Weights of a small transformer language model.
Size: width 768, MLP 4608 SwiGLU, vocabulary 16384, 207M parameters.
Architecture: RMSNorm before each block, rotary positions, no biases in attention or MLP, untied embeddings, capped logits.
Training: a variant of Muon for these matrices, 772M tokens, 5892 steps.
Each number is 128 + 32 x the weight over its row's rms, rounded and kept within 0 to 255. Layers, rows and columns count from 0. Numbers have three digits each. The size before them is the row's rms in percent of the matrix's.

# layer 11 MLP up, 4608x768, rms 0.0935, rows 3284-3317, columns 640-703
105:141124150098078090166077131130128108135071099141136129154143127140130158085085174134125181139131101109131106145154134061099158145099143087124170105169083192156124123054188126159110076082115134
100:102120130104143134126134117121128127073157135133110134083097155136092104084126073118151138100111081097164146155136182169215139142134129101098170106091147104115129132153112079138098145144176074
107:147095173147136165174127100130138104093106137138080078151116118105129152124057156119104142095165063160148143175051156135144168194186124123149126063124112124142160118127079146161153145148169105
111:155170092115127181102161136095172115144100174104103137147178100098178121096133112098146110086165132179131173129131132154088151124142093167120152143098147076104116114142121132157151079104176132
103:182107136143149142122117132097112142097167093127102053140121073100102179117141091126152140116142079119132145111114083176152158085098195123173139118111194129123161067118196147130095137153151131
109:139132148123115036056061119102141219138123133113093068126128181093089078163089070179095112136138165203118216143119150097152125085148101127120142112177147141177130114110083108122121114093115181
110:111154087157155069152139065096067095091171157160086111159140111150144128054064182097080162115091134105104128105187122167121208141150115134141101072158205110126104080057104082169097200149136131
104:139140068125152128131139119125139177137131121108116115145067120099124159097112126082094091138107142119099140065124109131113118098206076152145106111132122101112168137066149147185116125143123153
104:117076124114138094142122179152082129137177098122134099143126116131141081161127101083125140153119094125125124152142170139065114146059131131094129169093121104143109075097194130074115125129158154
101:126128123142100191171150158100174130086150155120146152089102111175122097094123123096119108159161168130127162165114113058132158130163127131073124060150056096128060143124128167114121126149133146
110:143077123131095120083132121113128165084148112166118051171154175123122151110111160147093132108128138157172097098179122169117102094097120153119097128099117107151143083163132144168163108169153139
114:148153124122182140135131111151132109155203155097149125135130081139088123064093130164158200157138121171173175149120096152148108106108068119177103104146255098087182123133137123164143136146151149
111:045195158148154166169113090116124154102106065102160137149092148095135108165086090115157153170071076087085119169108122157110075101107111157100171099100155140123146128101092121139134171179095163
109:191137132112092151139124162114146127145138134152113139142108195144166128133130142150122137117105086155131085078170184153125107132103155115148104143112142109140145152143112163140151089117117105
101:063115157136087126172134116144121148109136159164159086160106118122072152148114122123125140142132093146121112110039161105118092110154140118168149139130109153148141156150162100126151122157152170
101:140089087074179172150178154136149150126082138120097122176118128140123108153171090160100146125131195147135202115123157098167122120142078195162134152060149100102150128090142102162137109137131121
103:158112213140158105173082127138158113215125136113120097155167083189132129162130117148123167153142144106132065132173165135115187103072133117188105064099134207148093126092173121068074110103129138
108:128126117170100188115185134116090109184099135001140099122088118154172153115121142121153105102136118134169064140202146095112135121130199138111109136143169145173131180099063171144147141124115152
106:056100174094192104105151201154151097077085133190169120105131122119120180127145176162114137153098122181166063117155095085168118137122095075103151134106125103122087162045144076153146101108176180
104:084101140124122127133114136116097136159122123157093150120134159135124127126165139143150073154171126124190153133220088028134197101098133098193146113094193135167074131100061124110164105155119107
093:127101071116119092190124116106153144155137172129123172190178173106108113134110088136145161110029093109178061107143078105146112053090164150122148164069136126140159153106131121118152067195113155
081:091070133126153142136140106168139093182119107107133158131090112106097079135081157167031094198169157108073111166119117113131090179097087121141137090119108162100159131111188102130131176115094135
099:118113142168095102107129060110122138150067175189134155114147109163204146174128221168110172109079134173107158131080138130217162128175090148128154162182132106138161148103114146122107127131084090
124:087133132088092155102153091114114078104132124119159139156204123115094155130172126112207137152145123152162145054145177190106128060159147155166159138106142138122113202142110122107154146098144143
109:081107159117082102034181153118087123121076099105168126115122084131113106087057088134165146094122070090127123147157111124115171053131157109098143129091138117111093115220169097138126136129141134
089:122190135161036140124140141195131123081099118121168121133135116122115125143066166155152139111095173168162116115118111095125157158081117074130112157125119147091165154112134103104127121109162077
112:137159092163115055132058152139170172103115106116157086187182073126142139090179131144168117102086115122107198137143174112113123135115144056063158128113096076096183111105115076074094139111133224
099:119151173157165128104195122166140157174132112129124172119135102101110133174141152070095099129142136102123130107136122112129098116119121122111104115160116126117142155113166120113131073182113111
095:177179139142151148100046157060163139148137120125093178138163092168135121133087163133172102125140166128238059117119138159160099153093116139137121153075109126125148139129130111124190121131061082
105:103181141167146158155097075126086115123170124129139160133108089193071210181117124106080106136090109060087032131092131152112017092176115093147108131140060116152134095084114050128116078170167144
095:122107163142080136133173158157122140121185145147111092107132127148163116098111158120150205053096130102152117065146162159097142162109139093109110140109147112158165185171174166147151121127178097
107:084133141203113144068105112099110135139153118146131113067080092083096145176143124102110096128157124141119130124153097167109153120126156189117140108139114170071156188060107145137111122066145184
091:188103099106173093128108040146119131181093123136143140097127165141110132107135135140124067125241134115198119149081172143131090130158178131177050163153178130071130119082146106151124097149127123
118:103191138142153216139138066187156150142149160121114145189152129124070135113102114169108164148143112144106225132151127092077191120140181121135149111175085125072152093074115141112142159127140148
# layer 11 MLP down (transposed), 4608x768, rms 0.0376, rows 3284-3316, columns 640-703
109:146131074126135094156050100121052126108110077151128156089219130125087201113122182137115102078081077119152142060101101097123117078115097195144100128111137110128122139132090091138132133133144095
099:052114151157106180116120123150142085178167131086181109115087137126121139108107153116072134066092175111069143065133107114064073125184117112141125189108186130210086122160151088126158188129116108
111:135100123122187082092135134094193155172111122077143107114088129094120126131151086138096121112091131112110122087116128175094134117163108129108156147047148078100092097112119132054073148174107092
124:157156143102084119140129131098127142085139091132141134146170117181112086134121111204129135167142084120132124151109147127178080164121129115128144154058137098082101133110129141186111143201157124
099:182142075113147165093091100131132108114145130151134058130148122187117163113156085182123109122073163109124112119041138120070136148150127160114142128115139089106101163086068097104129082108183120
108:091061082102176133160124147127132141126123167152181096151129133092115158138127134134125101211154102091085059104124153127129162178084077129181124143097109112126160139141163156150141131145150104
108:223155075118101166128147082202142117148142085089106111103125140146140113126121135080141120178150088174192143089139108132138172157157166135072189079080120168098141124071097127151098116114178098
105:116154120126132137152105103134156081102138109110110095183124172134141100161113154100150134117191123166127131132096143111148067063158150112048173154136139076121157127053115132089163109135106035
102:135216090130175101109100138110154208130110179133145095137166078162139109142198140168149137134166148169114090151136095173123105128191082157175151094122094149114172071113130099111170144103127126
098:158130134196146121119135098125106129162072081132088165112170141206088076057131085170187126127150172119104168129112143147112080141110111148081094153170130119176123092134148112089123120094068090
105:067140144148147148153133080161166142176173154048156092100139087124149153211127115105160140120131139112099135074142092163144115143113155171091127139161120099158124077128148147123138188184130075
114:124079151066127119113117104162176067170204188115136177088141138087105150109128109128132100141108074117130137126075066116133111179129121123081116103122109137141109144097113107138130097151120136
109:074127156165184117104174154147086076120084144138150168207165141114091112142129116163081114149113155142137159103155160170095128152113169137169107123121055116131174098154107130105044180136185105
109:074173074073188117138147140183125083109152096126132163071139159133107090177123135109108124119130102064143141132140151158077156140155126115126109087140118119110098110143153045125135119123175115
102:051122158186130166137164113158123096103126077087127158160096099086125163179170143104100152111147129079138133137071120127152115068146096131122148100120139099131104067183144146084179129151163137
098:058181129082105077132135071085094079142104199105149162082127109122172138110136088134131146175135117173162125129105101104115118126087087131104069127136100147136171135130114079164118118107162087
101:137132119096112140080096140118097111166120158122157131102133082160134150143117124144142125123155107053124107150082103131135100126150133127095151159099151063161122194150125143124095096185148163
107:122144116103112094161203160083165142108181112068117123139170114076152104068140118180140149158131095108171060063149094123130111092078113090194082145132146172163093123151177139203120122139148157
102:121132137086077081139118125156135137117133189056125158123071132047110173126124118147112075120140114091059095182108139123113174185130121144203119119101135102198129124212108109180115160169147159
099:141096143125147109085085097103127176122164105125114130145188111194080167082072138107136123196110111124127182106128146064108127142147163141090045128153102137141149162150131152179168062226127176
088:165111143131104111176100098125142175158077135145174140105056153133082116113165128150139100120062119184157124122102130083138093102147159166125130074145089061175157122086141110115091156159169068
084:094167082178236052137082174072128109106116112114103105143163156159182117098166080155147107210079126156133123130097188118081153112155137117137161191065138153140146132184050146107127160071132142
103:106077096088114132124103047180131152105136171134100175118180110072145131085174168118162112120100101112104121092144134112127180111095075096128098132143138139094123151095139101101170166090172127
110:171149067128113185179120131155205148165147172195116176093108117176196107130138150067132107126084088111117145171106126068111120081121095127132152106096118126071142115121120119141122164143134166
124:094168177148098157161183088198089145073145100123152108167142121123106128149192113131116080095162101132177113135151128111083176156079116108098127114177173032118147158166102131065120146081155102
093:142105167093091136078126132162159125093110128147141058081145077133139107131073095135157113136096123095143132120140127119101053105068117117159154132139186184175154105150181091120110118125155109
108:047143175141122119138123221144129155149115150126148136158108113110156091116130123202134128120108146083081172081166109082050138145136122124077141161116146110163153156173125082096121151127094129
097:129160175179153126117158151115143110103146155140094221152153113113119149127118144129191140158178096117099147186095080084090115153194114098070149142078164131155133149111072171074170217104126128
094:150120138110147124160161116075165142084074183102130107077099113173152162144121061162108112130148136104100114129136233181116105068055144149112083132078148099125101087094156122145162131110078143
117:142171192161124066107103097148123133120130112125107134106140150128162158144153075161135145163183109167172131212099124136124117120154146144167091174105101117110145188119149099174137148141110105
096:136124058152103113139173127095134202100117067132131108116115118088198144122101170150119127109132144105141102158099081140047148137160095114101127148165213090092073172187162112141100124124122139
114:121061171130119143113198071106090126115149169150126177153119140131120143147116139118099117118113175069105119121134120072028130086091095117110137118118153095169064144119125111159084186112136139
086:196107130122149028145064113154124144173067097147128131108118175153137141138184102109138113156176138190147153112102121153093108116117133141093071117163106140162144152166150113145145100137136148
# layer 11 MLP gate, 4608x768, rms 0.0878, rows 3285-3317, columns 640-703
097:192172158138093094109106086106127094110065137135142164150128158147121127071114135175101140126093147119092119178131057103189177118136172159107124162166144189096118123132101162154122128069102171
112:083084153127122139042122068091140166124084081151164152163131149094113128123118100111095142149102134182091139142068140203150106063115150108095090100148158108084097141140158122132151059130144167
110:130106119114102090132121159104120128134111083136123146125118160177166144129126090168125150100101171080128105128143152099169150116171045127078186094157095123132159123107208095098142148131078100
106:139187138114159186179086118139143124093131136125049090131136137175142087120109159129144144158119163110142153156173071084110073154089117160158126116112098102106137103152151093072118101119101139
107:134057156088138113125093140144151189131064119149158105113105121094159088164074152099141127062146141117193125172085176128121140113177137147157192069162131098151168118085087123055198102154084128
107:184179153127116138122128138169128170164044129096109106144135125204116136100151162155121121167138181085143110162166121116103127129106176143139159116171088126145171178125092132144139086096095119
097:121111168059118140116124106106097082171114188115190158160091152075104130117128091144113153182086150141163147147141145163118131169196109153072112180121124132136049144102126165135085167098136086
103:143103112100120198092167105163123142185138123106120141138084115108111115141159103065091126095122121146133126115095187094142102119136140157107165156063142101093121162113181128083130169141104134
106:110141132198085142127154121185137106146126191145152126119153111211065155167161121091123067115144150107100108125109128084135130152141115128125152129107072152087111137104148155119205130086103127
099:158132039077160105176097118131093045141121098107198168074060090142121123137156116144049068157121131098087233160060081129112107132186134111081145106116169134088077154088083136124100109097051110
122:106154106121095116158099138168145110076133140126178099091135090162113132104148207134135114102139108131116079163129140128099094152165120122139121183110120157126104150125141161126130162159156146
113:197093102124117116210145175162143156137106145115190154089100081152126119191149138114131130183100145163118148105077086098158152125128130088124166182138114084111078095154103105153191115128106128
109:155109131201156122149099070109187164122130124102100204153137148115128116128129140191132180182136143120091094082155144131101111101138067196152169060139141111104151120090095145136133071164164179
102:122142123113157147111106083135137118142100175143131174168081093156165117124142162075054180192113174176139126148163108134130128137168173115117161153113192202122128113054053103075137142101117079
098:100142099153118109083132135132169138163204156090124134166120084111162130122112115102134161163123129079121081149113067118137102122111125128123107177129119102150139073173111057080150134099113043
098:107094110166135186134087142111143103131158146076141162129145126092080094042113157110129155087169112130130118089150114103141150112178137087173098180120090055107127068164141107167123115155099077
103:068155223101116152108072159138164128100159125137139127028165122137171100158131142118108084157118164118137148124058137143148132098122166125118147135139121148142049129148130097136172117097174162
108:140158152137134167126087073139130059166083174106133135171135149159109118102139123132115114096100135145126125095130084133135062106100110159078145166085060124188138155135163152119156152127095104
100:082187112093153188135069131148104204117120168148148128127126121106137132143148122203153094072131131123159105097217189126176173137057131138138204155090118163119162184154176162148142131200114135
089:138157053105093123147123108112178118082126109127118136102080130124120129170127117124126146181060152080171102140099184122146116051142121127171125115125100113101126148181095174205171125128150121
078:126114140152090146114168120160171146151111071138132138130096136125106124139133093159062112196148108095122103108155097104131083170112081163131161091077140146110118112114183092105054185120125115
098:152164129176146088121091142179153124165183099101095114084125070120104113143084065118083136134125142071125112146124164114097096116128129143117096126123133131101126195127165116117134145133178122
132:123157096079121173216158111159076115070159143178096104151120191170136123153084115084178149134109147113111204105085155204105174159115134093090143150148150095093182113112169100087171095092068097
116:082160161129137151180081077130179119156143169100168125136159146059083122177115112087058081128158094138085118134093051080131110151170147144132127155106136122135108136141147181102103181104171162
089:092143139125142176061176150113106080096172147117120173061082064147121128167095198109187122119124161130104183127190104110133102154174179152143132110109144123126140140119120145134142108157160151
116:197095100157136173091083139150078123079073134154203073150125169149096134108093083177148200142120163093169137163127123091126115148087077161127160117123033109099123099150146091070162113095119161
090:147115152129138130150129182109091166125138116151160145073112110128122165125135168069107091122152169149174132118076093138139064138110102058180120079151118111096113147146179078158143102133145162
090:108099068146113159101127144132097156143183143152124100183084128094182121116084153118114126107115112165109140118073108147163160103148096214148144046065142085156142077133151143130158162125212116
109:125133137143166115110199058134099082137104124119133149137157130104159129065133131077136127119166114127144140183111177105112096143185104129149115132115167154089144109145101086149105151016155065
093:148137171190206157106124133146142131115185165126163087159163123118133113117140087182151105173204120142112173130103046131153196119082130180127128076133128147139085080113103131113147143083082079
110:149107079099129107183151159158117117084131115140130157134147187126137161101074139140166155145087153067144118134132134091127181098112101121129111074109133178151104093175140173119125095135139066
087:095086133094128105115192219145130145161160094135141144129101143122169133169112170158092186124092166196050148082163122110165118152117091119154130171055123116182103097071112142135136098132146128
115:125206182198116133101099138133198157133058187192116141131138110103150162130138123167087099123114055120116154139150096136152147158104139080147160072129132137053173089107152169168136173124143140